From a checkpoint of a small transformer trained on Wikipedia: 4 heads of 32.
Each number is 128 + 24 x the weight over its row's rms, rounded and kept within 0 to 255. Layers, rows and columns count from 0. Numbers have three digits each. The size before them is the row's rms in percent of the matrix's.

# up: layer 5 MLP up, 512x128, rms 0.257, rows 414-466, columns 0-127
# down: layer 5 MLP down (transposed), 512x128, rms 0.237, rows 414-465, columns 0-127
up414 100:159187106167136159144153128149116104152099147066150126152140134157151111170105099109111140159134133142059152151121149147092104152094111113138118117078148107138085127142145155147149131153141127112109120130135122105106120102133163136132150133134132150109096075129121143141154115164097108155121136167137117071160140119147149149131120160099156075154108110119137110157109124108146114145136
down414 097:125111154144105101119111147114118143140154151122126112121107158089142080153152174125114141111100128104171155159099158167105190091137121109119137151118124150126133130103096190100095127165116118131110124110133141145150120170118143103104127107117088138124122125100093192135138131134154144167144115146078121120135142129139145141097123067142127151135181119163160108116161106144119104136140
up415 109:084053125119140155136133136133124137135153165106165119177150128126159128121168101095122118067160140116179120096167115138113126124149075139135097121141136099130122077144127145153110114113118105126103117143173123160132106101109124147182166121103115118110146131147163098124098160139144137124135112108133143145115098147115113104170158114136138130136144115122128108153108146070099113105095
down415 098:125115136105105165146158141145114123129129105173084130120119102128116096148122102122101091143109116132146126089143151103116164127106081180156111089112135128137156155122076117090142142125177097111125076122151091130130135106105152091160140110144139135122138192146140115136115153093127143134120122151090133134112163130139136108117106106112101129149116122164187119149096128074100147124166
up416 102:091129100108118075079155063151155129143140184122167128101116143160124137115142134117117132102132112134118146127104144129082154129144124155131143126117137137164127138143101100153140144126110087100112126089115118113108133112087155168117147108103157123125133184123149091125120115151155167161128134127140208128119143100136143161102138092142126138165129100123129132099129101162147155108085
down416 100:136109117101116119141136132134122114105150143141152110123079170136129104143142118129066124125122093145129172122160161133158096113129159099156143122109146155118128153139165156153164149097118161143171138158132123105141110120133165126099116107140104126126158133138117134148110112117131114108126061109107135127115141128110097146129150157108144219128165102119124076174137126182154114119168
up417 101:133145109113116147147130131118130151158118130149160126148096120074161138148126105124082138163156148110177146118125150117098130152131113164142092107142173122094164128110116116101148148127117066110120144125127096161070109126125132126120107168126125163156120087156138134127135093147125149156100129143112132135103124146150089187095095167115104129147118165085122125148120120168183110132106
down417 093:142157123109129107150147110113145136084143148161146117123123142114123106143143069116152155138096156110088163102103131128118115118137163138143094115111099128196105138122146144158139174143145173089130119120151154110125146104075137140081133112095108104140104111136143136142100103088109081143107154129124144189146114156136126144144145146116105079130135101108144142131120115111139170067123
up418 096:100138119119131166060108159146108139114110142145070155159156126131105170110060096121128100139134142144119109127081122091122142118156074127107108113128156129139140127145151141128147149117164160112134184158160129140158093119110119137142125138140144113149142135154149159124142131096115059119155087121114149145163099104146128172135155139157093143126108150114139157113117104120113116102130
down418 093:118108127130130149133113099141139124143126126160138131147104149114178105143174102141106160154127141175129117104145113089090161074110097119092125146103113170142155136124140137092176096112179132137133104117095131098157103108138141128125106157166139121142136141120089110154155112103146095136114122141108135153128145128150123088175130137112163191148141135120167107119168104129137127081176
up419 087:129106131127142130162143141123107122131105123125167109132101131095141177167076153116110120146117121133088123103160139106136080124130148118137089068100099136128134159118089180149115143147142131115149124163089070117085118123138120143145112124126157173091138175139153113115139157095145156129164112123127115145122135133179144139141144062112083095127131113155119160117126137090143124121132
down419 075:142096119144166104094083134156114179177126122147098161136140120171132110137130120151099147114162132153091114134148132067135121145127134146144129149161146047133125146147141098093183107154073144146090141120102115146102138121133116130145122095129119112143095128161108140121133122153106130071128101098140117141142110108158134157112139145136121138145146089128182132136097105146121118141115
up420 111:140123102133112108144164131141125157079113108120144097107145138150147155116079099152134151129142154112133096129121148137103113145129150123132144136103145105134098150144138110111105082126127106119099108156198120168101133117119146198122149140119167148154142147099155151123155146148160094126109149122121160121101105109113127134083149186127116136132110119107118130110064082168078143140143
down420 113:146136098143138114127158164145084113122184098152128124134118123115081124145145111159092156144126158152136160106119113125119101106140189119150114137099128080159142184124099170102138096120137093133145154160140133117128106136084140146148133138166138135123139110115093157109143138104167152164157117149144142107118092123087141131090156130111148132117109105117103113184113125111134081105170
up421 105:119125124104155159086064102117129113131177146130144137139180158120140132097102157126102113147137103122113135090126145132132133128167091114123150159117113128100143102140167121124114093114124094169151125115167109120093171139122147159153090122110102095105143121137134167116124173117109119115141108132093078137102092139132106121088126149166138082167108133156102135132145177130135106131171
down421 094:139128156087115127118124134159122128109089132155103107142130153123102122116137166155173158136154132121123159130130119138151135133176121086150135125136141130071142137160090159154119146131153120121139127105146108100106148127135164180131079148132128170163139111086109170146137132088125149144171116165165117142094131136172102092130108137093127138100102118115082081124129139151122142080175
up422 098:111123112127112156137168133144124087142143101136124075141139103121134158173106104116118149121115131161116142168098151065077132120112176138147145131110089123119130134120133115136132103149133114119166147111139134106084119192087172114103167132102127106103139125114126122110087103103117088142129144162162116103159111129130116114174134110131152139128117085118155188126082114101128125102128
down422 099:106139105121119066094122080124108148137111131124131142129126127121159100134098129121150092139137107094099151096138151119093132121146130099098140153117125095105145129151135139095138137104125123134121115131121135092148170157158153156107192098109094145165142140111082152099137143106158105094176120084145113150114138094136092135125122137121098121104137157152201147110114177121119158095142
up423 090:139158115129137111118115119061128127142165103162154070098143118160131150146131089139130158142106128151177117143115119142141127112074127152110137149093139113152105137114129118160118151135130118103117160130175089170130116121139147104148127174162131127136106155147149135142148123149127091114139116151134103097125116105140127077174086133103138110141147132116131124162182077086164152133088
down423 086:142117135135144128107134104163139183076110127098152163158092114100150139130123141125145117132132102151108162114188177140063149136156151152129137109136119090096157121147133161064101130131172144124123078138104142117125117151118102132129125078104136143153137121099116164112087129143163142110138104123124141145146122154133126131106118129154168184098137124132165112155128139126092113099125
up424 112:144143122120135114166139117125127103164117123105115135149135135139119174147130153096137113098156162108134132099102114121147073146104119118179093160105140086073125137176146103133095089155102171113055099108133155123159117121156117123152117144166098145120120127113120137098113079156106122163149109144110148104114138127173111156152126139154141140167088128106131126115124153134147088128153
down424 112:160140158113127110131182104134138107115113147090137157127105148157145104107153121113138111091126137122138144123096151166115110155123132086153145118092084177116110145138105135171142141169092114101095177119123156122133120167108120142153100093113105145115089117105139134135167087143138167113115116111099144079113112086139115189161127122133116077117150125139127159128155139140095145136160
up425 091:095134112123139106119134106169109134156135107132104172147126094162122155106148054134131113119143113141147159161105111082111109128171107140112146124116144110111152166135155125134162133137182120141086149123133102146102116105108102110111104143216114158141139092081123137148118135146147117155093114154130136135111139165138108136174108123153110120122135134098134086126102125085140158108105
down425 093:117138132124129138149098135162121141099109151138098096104086181120127123104148136123131140126142160175086139151123122120137116110095132128121132111099081174130094144114123134118129084101216121097149098126137201126136142119125090109162110102106126143138087096128111179144151132123172126123115067142124143119112166132122112127117156132106134132143131148162164102138149102127145145121147
up426 094:128119111126139145158128103110121112156132107108136147144126139141121116173140088122116134160147162147149089139133146145114111168166108123151129119123158156146110119150118068090138129147116108183133065155084076117171132126071093125141100144145128152103131174093107144108121132119075134091132185131120113128137128136146160140137092138138130115148108087137092130148161106107122102151132
down426 100:108131135096111114117125123103128163110086105131133123121097107105141088162148148151124146119133092110138131134154139132154121108083140156115155149143110134148113090081098133089142129131125148178187148154127142140172154134112130103038126133136145146128122138068130116140143118139141143125174142168131107110109128092137143092130139127112109143122139143121089131096177171165137126086150
up427 093:096136162098146158084133153133093153112107114118112137120159146118103120100118096105086122158160125142152161104150156093161110141113113202088156123152162112135138120136122108140115138106134128136113117107122159129152134125155117108112124115096136116089132170164127119116136142118115138148104142091101130119133123148112129112125161110158139130077094114122151230148118128075156111124132
down427 093:110113141164097105133118123172149133113146137142102156173129122071078113154136124142159122115159146102092114126151093164135103134148137156105134153130086128130119174101179155117132119116127114168152140136108107100125123127132104160157142104140126135156108139047124145149093148084158149124150149124150095148116165098131121157148090139110137134117148189136137118122120142150095146103130
up428 106:131139079160114121094136121191129099131110137102093133120117142127120101146134089119094131142144097171145157111120102103152131088157127132151154120136140128147141143166142103101123120136096152133118115089127105157107147112114159133127072099182113108154089143137145123168098088098118128105114108097123161111102104152121150128102102104123177138165125113177128156170134119172092132120124
down428 106:095128095103137089118117133165108108133172108155108118107119126116098081142087119120072096054114104121115142094112124112148168120109171130124114142119110089139111138168121152115119098116140195131179145118144141114108136177118106186108101124123083088141154108108106135107092107106129108119134134083153143136121153121122139146100118122134105118127140135145110125150139104155138143114122
up429 109:149157134113110135072142095118101130141140144110124110176153143142125159161150103120146100095122159134177109084118085107115123170116166112115124095132165127111154126111111099133108134140141117108107131141147129085183157116114107119131104144093105112170169112135125166133119131139091142168130153142125140170085095164148149125089139135125092094103114174128137145125150121140157118160160
down429 106:162101097111150149151127094139140116059126100166081128131095076127107132120124102067148111118117116170116114138135177156075159133142135143107135098089132151143144128135109157122128131113115104114141125122128177126137119122125124125121093094162112111114179086156120155117105125175112159148165127122114160150118106107165157123108110127100143097112146112129146123096109122160143088136137
up430 098:150154098111151101145109104091115090163130151125135110113124069152149130119126134156101112131125130162148105152098093094130153126097155102129137143123098131136127094085143121115132105126090139111077165090175059143162130128103113160113138106113160154081139156129146134147091115153101122137119095145112135144184099118128159155138139078109156113152124141155141133109109136148117125118098
down430 108:145162135085147085128146100151142135090147107117125126131113154158117094137154118142143170122129138154104146119126146214119138106134114155136148150129103152127126113103128162114147111126125156163145137155083149175106134144154137126159102102163157133162093128121134154099100120090129181156143105115167159134120117109145151084110147165127129116098126144140179131113175136159137161103131
up431 097:151112101120156130133095157158175157132161118162100124128111134093145105126125158094151100139154148105117108148147130114135106139091175117171099146146100109084118122098113121171125166122136083113123135141116100148131087074138122151153139104164106128118097105109124140121116144179154142126145136176071153147121104148114137106097126135191129130134125106141123164151097144160096128125137
down431 091:124124112163153088120152136152118128100093088102132096158075131118091157140127160149096078125144136151111161146127134127100118126103116148107132137117135162161138119137130129136171105147133124080108097121177159124095152174136139128101144128135126112154168134126113094118096171115111150112084092163145095160089127108148105128095124107118162141140089095112087136151129114130112086107153
up432 111:100155084119144137174143127140154106169144121144133104137156113147078150090112079143121141105127111145104148146138118102092107144133127118119153147119179127146124095155160147115142132167123107165143147128121155105104117178144124152148171166142143131083146137160146108112153115109088124154151119091127186091167110145118143135152146104172096154128159136122138127134095101162154123104138
down432 105:124113140152109115128158138158137105126133145124121137137095131133126154141157114122123129110154126124103159121104114088142118139143132127144132114085146178156166201101162118141147145109131100088119128172127146066110151140120154096158145094127146141116126100108115107134162124086149160164112118087149118163115138140116135147084105145130128149140136128111111045110085101143099085111161
up433 088:115117162117079134132161130159124114148144141118116148128068155164129128097132105134123140157113124131135134148088127133119139150136104178176112147135132102083132126138141117117091101141125182160109116122070183110180179103135161173151148091122139108125180143112140149107145168112106127132117137080116115122102139146161095135139116157138108124134119150150110119122134092134100089137128
down433 093:072145154136123105105108166124157189086134113151116126110085087144147160120109093133173113123138175144121151114161135179123097135107194101132120088132147132090082131108125119126138151125130116124111090114131105117104142153101125126123146150135169129126143088112140126129113109116151147149142100124094129136160130104107117062097167113111113156084156109151129125144118107111113125124134
up434 091:077101139081075142124131120125094117137096158137173149137125158128149140114142154124188155120099103154140105102113134101176135143091125152115096142124159106133114127126123076162126108141147094108139136096095081161107133158117111080140108137142117140180136088134177130136152113129134133129153115144121074122132103142106122112084109101128098158147143139114103160149131147135132132112154
down434 075:105174114144134141162119150149110167122150065149093128127101134144139141115155104135074120152152154117110130153161135119099128108138090080140129119149122082124141133095160152146146141129172117156134133108149138120130151142144109164142117122107109095119123123142108126149110172099137126112134123144153130103108137135098113109127131176205156131133139127121150103122106090155096165144051
up435 096:098115155137099166086105150145149148143144123148100146171150151126107109111132110141146115163141107161068092127147100118179141111133139127089112090153135094115145142076129089126141136128088111166125127139125086122158119136120165144130095139138129140098137124099123133110119063127142155144072125123114131166117124177163134158150109114132110102161153141122099143145107081153117117146129
down435 103:158097186106111113145141151138124167095136118141143081108152163110180137155131142114094140137138109147117131111103167114083101123126089147135101175132135098125073138116114137146146143105127146089128136122101133154108131148128097172176154108145109135144134140150092157130114152116128147145125136105126137118145152145076126108114175167150152124131131164120167076145123157115152095098154
up436 110:156153137142137112133151108113141145100107111089081149155194113144144190115138081100140126136094145128079116140119093136126116124117165150118126160117158126136135076159170108132124155155101117114116113130157134140162157152118126114119138172163114108128136144143083149129106138118125135118157139144115119115115114160109144160132163149099063122114127127098135160123084126167129174102162
down436 109:121116140140097129125093144109100092118129062162109151131113083127117113119128096161134140146179138110128158144104109141139136105090145146123153143131159167138133134093112139144152123159128100148135135100152143153126124112107146103159077090110109109114086131131174146130114139108136173094128152153132121118087142132174151169126151127070101150144105145114155141131157125108110097091181
up437 096:148155103156162124152137152118140100135132117069133104144114132108134188065127124153138122147095151149086169114130093127141122158128147127101109113108138118114077142127152143114094115130130131100131135079111123107148107130113174184097155139120116095143168136130183136112143143136101156169109144149131144114158130153151113142116100084148105085144110129148147127120129153084130142136172
down437 096:129104135148154144106133166151128103126108137135146099126120145140092147124101131126095116178132156144134101135180169148108128122094136145145139175110152197128124151121123144164137177081117174158102108127170152117110116170134167107153101105086145130125123091125143123130129146124118123155123133139084151069097129123162114140101136079128114161169111125154128145117161133156111116111136
up438 105:170108119133142145148148073159172152149136177171095135092137122136164090127148109120133146107133146175116094170115110137141141115147103126125135126116115147141087099156124113167118123129103096095089142157168133163126139146116126106140113118112174122127125116133101100133104150162122160144110181135141154156148102112156133114137124102158125090175110104126132066112112098154152120122101
down438 107:131172135121109156147141146114117127087119117144086114102126147123139109149128096078131132136094167100156141145126107139101152130089110167110151126147118174145127176143170120133127117095124108094170123123162144116168159106135126123123129105177123095131114134093158139116093150124111136117146129131148124187175077102146121131127129121143096147127166089144057109139097132127089108125128
up439 097:138138108155082169117115161139158141148129159140129104107157106137150174126130138164134097101093093141094143157126133144151130135116098148122156194146117109118150136138176094103142126145098107126102108123132111136137113105126107152109145158132052128144090106188155149122162120113122135155137128111128084139164136150110163112162130149103139154099166117143096117126139110138137141099082
down439 090:062128124113113102150113136139156120151113150143105101114112120100152125125125166148122192164124143128150141130092116128129091121148149138120128161140127004120082133107100145122117123110164155145145185116122098138121126113140119139086146150129167132117166153149132129149125137145158127133137121161112140131146186145141144135120115136134136173116126111157100123113157108133130097127125
up440 100:091134178123091134129144088126127152115103124088151132158172119120098135139155133152132121088118169151147136143135073054148128137131122177127094170123115112121151168154110105134113115133158134095078090107177136121104102125115141112095119121159150136127098119103109131128145116096139085125135133116131131102132123125107177119149135128139110137096100067109095094112114126103139108129148
down440 098:140115108100101122104107133088176126130129168137094155120105166112166115175118133104119106114132113161143108113109134135105145159107136150175144149069098104134124131136141124139160166081203171143133149136150107153136156130132109123099139110113134148079088125098133159166148129098110123105102120135158147138108158153144120128117116130140143129138148152133178116137122184135164138154140
up441 110:077138117152087145121127143082142177161142099101138156182141143134171156150149102119095134119127165106121145113134157138151147101132128095142098115101163129141063119120133100110128120142104107104089138137144140146113121075185128087114114139083126117110143107100169148135155119108123116134141174121152104147126098160133159138131117124159077113154157141137114164134120122146136122113099
down441 110:120103110123123196151156115167129101125105155095149084139147101174127087106099137126120119108145120187136103123132096138106136144134108150142153135144113181078116106101115151105173130161114125117127152107126144128158122123099117117093099115062134124143108168175146154133146118138122103111105140138110148118109146137113164140157102161114148173175131123163148133154107119119102127150137
up442 108:121127139136105135128184143138108137096108113118145085147145167128103152147140110161131115164109144088109157154156134087116096112146130123104119135114115192166126165111160122117126143081140135150136159160138169119096161103143102142151103103157190124119132123112098113148093112127155117137126139143137145118101116146130162136147152119117088109097143086082073149131146164108151111116100
down442 106:116132122151112108151128129189163124111133122095133100123149123126109106144083094139118122174099152146148127107180144149109146125142132123100139106132132107134105110160099183136099127166079118127104167109127124150155100141138121106130103100149115062121122111155126176116107143136127107123114146162137066157108138120165110124129143121170105160121141134109092179130157125148079163128123
up443 114:097169181128084117129112147109084117118148093105103171144123126143126158141135155135105125165145087175153118167095135113112101121147149113151124119130158139177121155145140129102103101154130099116150113121125133143164117102130118186146106138079099118120106151106111149120090121156130155155125160121152121161121153137155101155119123118128170113153115092118114143099087112173144162152096
down443 109:115163121149115112115130165120192138116135119091135135160144129099119187109133118153045097139123136117125104132121130120131148141098103117123145165078144104108122186092152145094114097123132164116124100144096165118123157142133121078141125102127160130169106102105137093109134138111148133122105104103114127114114158138157142135143144118081122105125083141107119119112121160099112076127105
up444 088:128156104106118135126147147094064140139121105136138153134155111124111192118109135119116108136099147128174128142118168131135166119093143127130115162118210125128128130146139147104152132137107112128132140147156115137081117106096169069113123141085106129145142141147090145136085115137120148114145158202092103152150131127150112155130141131149111095131145140178131135115118101119101141109154
down444 091:133152144144153097107120143092143126141151138129093130142099130100144100170093090152149160125103098147106134119138101156120097108130146167144173128115099135123130115090177150077145122109109116116107136154147144139122115123155064103143122097130114082124110104140149134119119085125133135156147145109119136099122170142171144171131146141096106168104151120169139093086096145120100121077152
up445 105:150179131143137111124140141103077136156110113124137123134094135133092120134092162112114142161113094121166136147126082137104165116151121129101144132119109152108174164156146170131194162112143128101131100132093118104109108126118175114136133158129150154151147118151157138148135083129109080162105138184114129135131114116148120126104127132115172112123074126136118119120112127111089090168092
down445 118:160132131116111132114126088122107133122080125127140098163096159146110116108125118162183118117153101147123116119170148126115141114147098146074145126114118179087155142112076132111140116108110110138178138098110136075114082133133145133197125135145109171125180124146147112126151110129139130104159115124099156094144110093100149135129153102120114141132107164129149134125174135114102111162110
up446 097:153158127144145106080127140155123091160111139144148103092144136087122118131116117104131150162046120101108156130123129134142138123123160161101130115122153155135101104141123138082133151145100129154126092103139117145107113085162099106140128122146118120162133119118122113094133163157149112135122132141144150086166112135087119133183061107090126112203120144151154129119109128133122117109138
down446 100:128130121126119128149163151101179142137061122168124124118091102151136139108100162146121190093114132137128145152122145164140125182151156131127120157124123104141156057106096122126128115140124093117121127128127114123107124159132149113106134155107166107099107127143175149150159111170113137123139138091083132091109131122136142119156136126163136153141096138168158123131175161110097128101088
up447 100:145116101123139122096129113153162120152117125112149160133105141119098138106131146129114145080122120094172156155117136111162130140133172125121121117142165125147139172119127133108119155136131111128101090130128111131135108142101109054088159107172156148131089121124075125112169109113145104092117190128174126148108126172101126081144126154133150138140129122116112178094126087149085104137125
down447 102:110122137075117099106155153114129099129137140152132110116092115152137082111154145139124154122120136121106177131137083108168142116145165121137130144132161084121090138164083132126114164100113162130090142098168114117142104069097104081102096118100133152128120134152137132103151102089159089093146150145127132089112139116100135141143117151124125175135167101107154158140104146129138162140142
up448 107:133114126142086124145149090124137092159174176114116148154143121117166106123188090105112174115068114092115159147137117136149112166119103151118175115130135141154114135165130102155082142110133128111135136144156151119141148122088156134176118140112164131162106165133145137126091123151136104175124121139126132114158077101138106143117111092150112102104103153120116117146140099166117137108115
down448 114:121122126104128082130152135131133116118126131149121119151112107137158080120184126118124166148098142107104198153121127171147124122131124113111131163107112150151103117137159088145104165127144159114166123164119133131153117089123139098120091170176140098115102159137139131102096124111119151105121045153131117125114158141121102134151115150147165155078118137126106153132111087158153127122154
up449 099:118102170096168171111122164111121082142150118139133112127184117127124143145081167099118094100154137108097121094121127103112132129146142134134137111155101142107095144141113117110156116171162136081130135156135164118085123118118146105137114134091149185130149084133108141154120109134119102111132115126127159120101160113110122131132191149158151120108129097103136139143072137100122096174115
down449 101:100150151149139112132138131114145161099135066104127107140093123138135125103197178154177163174109127135135122149126123136103147092135114128167142132101145190126182124110121135116119115159135130161149108119110132132137077143107067115113151113133127106131108123095091075145158119119122146116157096129123161103098146127132096121102110113139139110143113130123123104173150120127112168110154
up450 105:157143129117134175089096144098119149166139117141133121106102167181150110074112120120141133092105106093117135148122093135173090104140123121131127128112072116129145094134111136177122125140135117154117131164125152135135127113152127073115143120124154111068112108113119147095110110165118136125131144082120143172112095117161080102140089097160123127149132170126128111092121122150133124132170
down450 105:081137175138089125133109100090125103074123108113116147136133098147127066116133127148136125135153124096146102104110162118165150132145142116105130149108125185101108103127130163154107150116106109138141114125181135148121136149114126146109105116085119124156128126148141121148172135138148124101143120149173119198120149127172123116164101140131102134122165118166113145076147162127156117166156
up451 099:097135151109115122133127142125149090129149140101118134076123134166062110122101128090138082130126145098147161179100125124131125151108128080131133125151106091144105127140134133160136131109123135132163127176169075129125117130126133144150114119099103135133168125141110092152107119169131123117161115105100134155164120136176204121135114134085142080111137128124153153095111147129136088158114
down451 098:164133151155173100115127115125116135139171116067152089113084088115110087124145133153154147113102133109104175118144108148104127089116104125129113075169136113129128086109132145132115129102132115123126135087114141135125129154106105132135158146107116154147071111096114111094134113123109085141136109129106124146139170139108148111077121127158168098147135153146143096116088134068111147118153
up452 094:150127097162132179174093109124114125093102146106157122094117121144119151148094125131147124143126140166121143133136183141134118143114086111135135164109117120107066128117107116117140141147136094149100119177124106126141110135117131131114167084105178128119119129121156145092098148134111139115127160099129148126117106084122163161119101126141097151092129081115110100120113061167171148153141
down452 106:117150101117111122155163142095125077108123114153162141119078123096092154132175107123128107141193111127104165131095154124147145113103165151097148117117142124110124143131094137082110110111128180110137162160110145117137149164108112172145156159138122137135111104090116113131092129161164172164151138133135152131081150140172097075128127129147137103135154149144125115152142135131107135119116
up453 095:099143083109123133169132101074093149152100158121154114120131105114156168125088152159157105116115093135103123093140150154157124108094093143122150149120133144120151146104136087135176129154145138120126149158090107139073126114102129138149138148147135150093123155152148146140126147114135167135121097171125109095126128173124132116140133190086137139082134122112108145115167148095124105117091
down453 092:083158131123096114129138159157131173131131158139147123121143157106165109179125140099128159102090137125150120117111132120111125125128136094115105132142156025102115138163092129086113139096137167163131161129148113119158130139100120141108104120089133104149107141165129138155095094128141105121148126151127132114096163122161165140162136099136139160106167108166103095115157125124125108112129
up454 108:152139142168107145102122126101133135106165084112095081131122128159110142176147142135137130136100165071141128109152096131105107111119156124173095090111125130126142130145138158086119103156113115170116104159149109127104124167116118142165130145109116102133129133112145179071076101140109102127132145116135106125165134121122122152123129169132082128108110138102095114081107131106166159153158
down454 109:098155138131166109121083121111110131138146101133145103168124111109164126140136136162152137105147151168116170148131147168124115137122129140126127109125097163141101125149151132137099155112068124136147075141123159154116156105052096128120088119172106122139131094115164158125143102137102150120141179086116155143149118091167112132126107092120170153129135159090117125104129111148119135157136
up455 102:097139132176102106135118165092113147131133120109118150113140105154136160124099153102132161108134123131133166135112105155113094100107107119120110107114157135130160147141158112128157167156150090099093141165102138138132104130174149101120121143119126140161122128153083097137092124138109150067143114060155130158139148130147168099144110136150128105158078099141140130094115089165149134160154
down455 099:157152137155164145134167104112139126143127088129133146144102129157085086108163151156158147106116127118129120056177124152121138149124120120136162160137126147150133180113108142125116108163154091089105120149122128111189157172083160114126109087117125117144099126115119106146145088129117114134112069124158131109130142120125119105079129122129110135089124141129155085126155149122090147119122
up456 108:138124112166132154119164098102131118138125109109145139129115108125145124144110085127138149151114116158085097130125132125142131096173101145092105116115134112153096128192124073093102126184111088131176145131167124145111124065144108144137110105167128175120153156110135123126100131118092169107150134136137155096179115121105113151107162111153111118134156154124142147077131136124097145130117
down456 115:107107139129121161097131124123109117158148103140126129135154141081153126118147158134152146113160156153127105102133129161119139116166116132145109137152117144129161103180106147148115169178107132170174086130104109092061122110144167132099142101138139159117154122146132187111111123065096148108159101117129121111164132093149126106122110148104151171146122129150134144130134107073126123144119
up457 098:139120130118075128148139144128086142163128083097169051133136152136133120122088140132163076121166106118090118084124144052088138099119127125127153125153124142104143154169153112142160115130145131125105154124129106106125112146139130105130117143099124096127129113126099119134162111105138104115103133137175150149173122125157128116128102154136132152149116152127146163148195158161122130140136
down457 106:118128170121122135117158131126135194131102128140151127143134151134136122150085141123128151108169168129141156129123146173102090101126129137117137133096141071115106127135142189145160129112148129122109138133167099138193138142116142129108122162115176139143117147111108146127123121107123161156148133086118124144158164138123124161125126135153170140115161113109060118108125116141121122058181
up458 095:154123139087115147094149117144097106107117104091119126144149149135143136150108127098169111125125120124133145070125117105127104183111131154126162133121161147090144105132148133151145146095171090078182123184133107113156127170111110117092104113108139140111128146129148130142129092167121142129140149109132140094125125114101113147133173155138136140141117128099122138086055104137139107086172
down458 098:129149161140131102094134114141137113127127119163155107102138128119144110127162153167164178172122123148137120104141105142104141141146105119106131142162098149151146133123090128074116135145174155161128172135105139169152134122127069131142163086164113124139143099144087136115119127101154147112170160106160136128125153183143099135094115129128105150138149155129164113143165157114088133102173
up459 099:173120129150115151147113104101098106120120158131140124119145132159101109144147149147149184135136100122103105125134135085111154172136162121115123114101111119098136097162103159126091070153132158094176130149108139128138134124102148131153079175136139117097130101155140114067108157117158171135176162124163166132082136094153121151148115123113125137134147113113142153118108120156132137128094
down459 100:134160112161163147147121161156162123087145147163146165118154106114154145145138123152113152109104133130132113132153151140119135153102119140128142143145100080143138111124175133127156124097161134199058156104115139146115097191125117118089121161143124107129129161084103130162146119144141121134108098138111109094123137125134142131109077137174139143113142164122135094171169116112125130125096
up460 090:149158083118142118160134122082123121088160107119137112156164093179115113169110084118049111141146108183137160119102087111103167163118146142163122130070114142138103108094130180113131142091169150130156150109140116119140113126163135144134125105146128148122146144142114137126118118152128127144120139128158133129129106130106117151133145130155075121116129118130130099123157180147136118095105
down460 090:150177134107116107165131124124137155098127146150141113100125138107163115133189152162142184122110120085116108111150109073140112120109131138148164189146120111125140103130186106111104118150152141116110107142112134151106094125092129096106123112065112145137109092146108140150130107114154131125135085156090113138112129158116145115134116074082146132122138152132169150119155148137129103124160
up461 106:123126122095131101097144145130140174165143135110149133107152140145084130130167162120145116141091134141157126118128091121158100124125122132097126156094088145136098088126130100147117122129111124113115146096148131154106115163124138098091161068157118095139146147148117101109137113140138161100098146135114090114095085089074191123118140148120089144146167148092125128148107104170139165109116
down461 104:095139139126149092151127092134165126115177098152120101139131144107203107134130156116077177128115117139129124108135131134118161139137143100135120131178105045116140122139090139111159162134086154122121161117072081107122175132124122122127122154121161128120104120130113148124144148136126099168134108131153099143142145122144119110151124141088153163136123126124159122151186141119114130137155
up462 111:158099086152137127128077146155121134180141124100112145119116105110167113123113155116083101164161102132137124114108129101129113112120147125135147133108149097150150110155161104120125079169133085124112145150122147155145123051177134149149140111123105172112165171114140128092165155114128123127120107157140117206122132130157156101136110133146124119159137107097140127122111158148124141125132
down462 115:133138162154132104098174195138114120141104132131114113119127142068119111141128114140127136138105138130125112076153123120138165174126137118111127141156113120115118152127118119072094109128179083136066096118158120110125123113116136113124155127098114153113102137144123135137133103116118105153114114162168127159128120148217145100103127165133107114144149087137139166143135153142129168164107
up463 113:116114129137115119126134138077131098142137097122115124104083125096140125125110098111148139148184139141124103167145145132136111166089133069148157123125121144129098141086112162212136142122097073126119122150131120133126118109179130096128171162127130128123116168128097121122111163144142154129121152118127189098148110107141126159123099104143136154141128159163125141167137115090137164151104
down463 120:096133099176108095111074154122150153096151130163134100109094139148155136128126135112150117105171134131121101129161128126164075097163157102093137102105103123150115149140165157136140117117159134155134160138181145151152161103144111115135131115180145146124112127106101118122112106100179142099093127124176165108140141119119113115093115133159125147114115118139068129134103126111121109090100
up464 093:116191121104111142113139174096082105088110131128178138120142158127105090142128141082139135145121129137121099044125096169146083132127137135147114098112098138129150117131130116175083112131126114145079094169141114174131153117112128121136100113131159137109100153126129106099146146150165175110116105149121122126158124128126146123112116103104144131141132142129133150140132119102140164115072
down464 084:168155135110110138126150126139127130139159114134122147109137108177121137156119127154123146118139118107155109171111153077103123138098131155122102209162117163118113101140125123148109127133117093148102141107114141119107116117137150111097104132157153106153169156129137081114146105134137134117136141144106118101151105131142087115120050193147113123112129173116081129097161137127107076130099
up465 094:108127148141169163152137139140122115143146134123167101150158130160117126100129128147142098130151125087121107121109177082127096142141091138125100139132113098077131144157120135125103109127124146107135113118145130126157106141128144141201142143124139142120119118114119176157085135098126113164153115161110083084140137114085182161102160168100157112125111112109123156142131153166177084151127
down465 093:107123163117134116142139096161089137117176133102125126115111127119112103132114103132140113090120165122099133135165136162118122139141164137157126126137106087151119149127128129107109158140142093086127103179120131127093144167124112106120080109146116131083163098089066185108142126124096153140099097131173149093120119087124131104126154123134169114131153174123153112165166134119121131154164
up466 107:167131116125114127140171094099107121173148104147135098122164142166067148176102159133141112101143160111093153151147115104103120096149153143125105083122123138142148148120107147093120072148130100118064094155154144100133110131151134114158131149101100134133120112133116087089103144146072129110132150114127161162116151142131175138136138124116093139115141093111151128120119120128142143143094